Part of a small language model's weights: biases on query, key and value.
Each number is 200 + 20 x the weight over the matrix's rms, rounded and kept within 0 to 999. Layers, rows and columns count from 0.

# gate: layer 3 MLP gate, 384x256, rms 0.177, rows 326-332, columns 192-255
# up: layer 3 MLP up, 384x256, rms 0.184, rows 326-332, columns 192-255
# down: layer 3 MLP down (transposed), 384x256, rms 0.222, rows 326-332, columns 192-255
gate326,165,208,207,220,199,220,221,191,192,207,162,172,196,197,219,170,229,182,191,182,217,230,212,210,207,176,159,197,166,193,194,166,201,184,198,201,225,210,199,251,189,192,184,246,175,205,209,201,172,194,229,185,227,195,174,174,227,212,216,198,203,173,201,195
up326,207,199,186,202,187,195,203,188,204,214,171,229,178,198,188,141,206,162,202,226,195,200,220,186,214,191,146,155,195,201,184,212,203,199,192,198,211,193,204,201,232,226,165,215,206,198,187,218,184,218,196,147,230,181,216,220,201,199,206,231,203,225,197,213
down326,220,201,198,198,189,220,194,194,186,193,187,232,203,210,198,184,226,194,181,202,240,208,171,182,214,227,230,194,192,189,218,197,195,216,183,230,164,174,235,191,197,195,194,210,199,195,183,182,229,171,209,160,209,195,203,221,207,218,185,200,225,187,212,185
gate327,255,199,196,193,202,210,205,205,192,223,228,188,190,192,208,225,209,206,201,224,227,190,190,197,198,208,228,209,212,180,177,215,208,220,193,202,238,243,212,205,205,184,192,216,215,218,176,197,196,172,181,212,169,201,181,191,217,214,169,208,195,167,169,208
up327,221,242,232,192,216,213,173,176,190,194,193,228,198,214,221,157,216,193,188,170,180,193,216,205,196,180,221,188,203,220,191,178,211,191,206,221,196,194,219,204,212,234,190,178,192,216,186,185,203,194,172,175,204,216,209,182,208,211,207,188,209,233,190,192
down327,223,182,191,216,222,222,182,235,191,199,167,200,187,188,194,196,245,195,192,194,184,211,233,204,191,206,159,186,179,151,175,181,203,188,228,225,233,220,246,196,170,200,219,195,215,166,216,196,208,216,223,212,170,200,196,216,185,177,183,187,183,191,187,189
gate328,206,173,195,190,201,209,211,218,170,183,182,172,238,187,226,174,208,173,176,182,210,231,202,237,200,150,171,182,209,224,199,227,190,189,207,197,217,164,211,197,209,213,221,182,197,192,175,196,220,211,222,211,195,171,204,174,193,258,194,182,179,184,178,184
up328,204,205,177,213,219,213,190,156,179,183,198,188,187,195,221,181,222,180,159,158,198,176,212,200,202,179,182,210,218,194,169,214,266,211,190,178,212,200,170,242,203,195,184,224,201,158,218,210,204,246,182,230,198,212,198,255,217,187,192,184,199,217,233,193
down328,197,220,208,204,189,191,193,204,202,183,236,182,226,197,224,162,202,176,180,217,228,160,186,236,211,184,243,219,209,190,181,237,193,180,189,173,192,177,200,220,198,188,213,194,210,196,202,219,192,190,199,178,232,192,165,210,156,203,197,183,178,164,244,192
gate329,229,213,194,221,214,183,198,181,185,180,207,200,209,235,212,194,175,203,191,175,205,179,196,182,210,181,228,195,192,182,188,164,229,217,150,181,174,213,181,182,219,186,206,204,179,240,205,204,225,186,198,209,217,220,167,208,207,201,187,193,217,184,162,178
up329,217,225,191,209,194,198,200,234,196,193,189,209,190,212,193,203,161,212,218,204,235,229,203,197,168,235,212,201,242,191,219,210,216,224,212,183,188,174,235,195,229,186,177,209,191,224,226,205,179,207,172,205,155,189,196,175,194,186,221,174,194,193,208,214
down329,194,209,196,192,189,206,199,158,203,234,168,192,169,180,201,176,224,181,182,221,208,209,162,199,207,202,215,202,198,211,182,221,176,218,222,183,212,237,190,201,183,230,167,212,225,187,217,194,192,224,180,207,203,196,176,212,182,202,233,202,212,208,236,193
gate330,205,231,192,199,182,173,201,215,219,228,207,182,205,219,186,196,171,162,206,240,207,196,201,178,205,200,203,195,202,175,197,152,213,204,194,216,185,215,206,228,232,204,203,226,201,179,194,217,238,194,211,229,212,190,198,195,197,185,201,226,197,219,208,205
up330,207,216,218,192,206,205,209,177,191,193,197,199,177,202,227,211,228,187,225,195,201,197,200,222,176,233,168,239,196,194,229,164,238,172,200,243,188,224,198,202,208,221,149,203,252,189,220,204,204,214,171,213,236,220,166,206,170,223,219,198,178,213,180,213
down330,224,178,221,203,184,196,188,207,207,204,161,167,192,205,168,205,191,221,195,178,187,161,199,237,159,176,237,212,215,189,185,204,185,198,218,186,193,173,226,174,160,207,191,194,219,190,215,180,199,223,187,194,204,201,224,193,166,195,229,198,170,190,198,244
gate331,197,197,227,209,199,188,234,201,236,188,182,192,193,179,170,211,200,165,207,185,207,232,216,189,201,210,180,242,193,207,180,209,176,222,206,190,176,205,204,186,206,183,212,218,201,183,227,205,173,206,176,202,197,191,196,184,222,209,179,179,176,216,200,209
up331,213,195,185,209,202,175,181,234,186,162,217,201,178,196,221,226,211,185,192,181,203,187,206,196,232,200,196,178,225,214,206,205,224,223,224,211,194,208,185,212,148,183,188,172,173,201,214,209,169,217,231,189,171,184,185,185,210,209,219,199,193,196,193,203
down331,211,220,207,216,227,176,211,200,205,204,221,210,184,163,213,193,197,196,191,198,235,175,190,176,191,188,206,189,215,193,215,194,200,196,167,204,221,183,231,220,229,207,216,203,227,190,197,215,224,174,206,196,228,213,208,194,196,187,188,228,205,222,199,202
gate332,233,192,219,203,179,192,231,196,196,221,192,200,198,165,174,180,225,209,196,215,203,200,214,200,230,215,205,190,188,192,222,218,235,197,161,176,177,208,214,228,198,167,232,214,208,215,188,222,208,185,217,193,200,208,223,210,209,181,211,214,214,198,216,208
up332,192,205,213,179,205,176,196,215,202,188,229,223,175,135,223,228,220,171,191,206,166,202,179,168,186,233,181,196,211,202,229,226,197,219,199,212,209,204,164,212,185,200,244,191,212,194,195,181,210,174,218,231,242,199,186,226,235,240,193,191,200,192,208,181
down332,225,186,180,191,205,219,150,212,194,224,192,208,220,250,207,202,180,158,174,216,174,218,228,181,204,189,179,182,199,160,214,203,179,225,221,182,179,166,203,188,214,198,148,181,211,213,228,201,182,220,219,223,229,167,185,184,233,197,225,221,178,193,217,201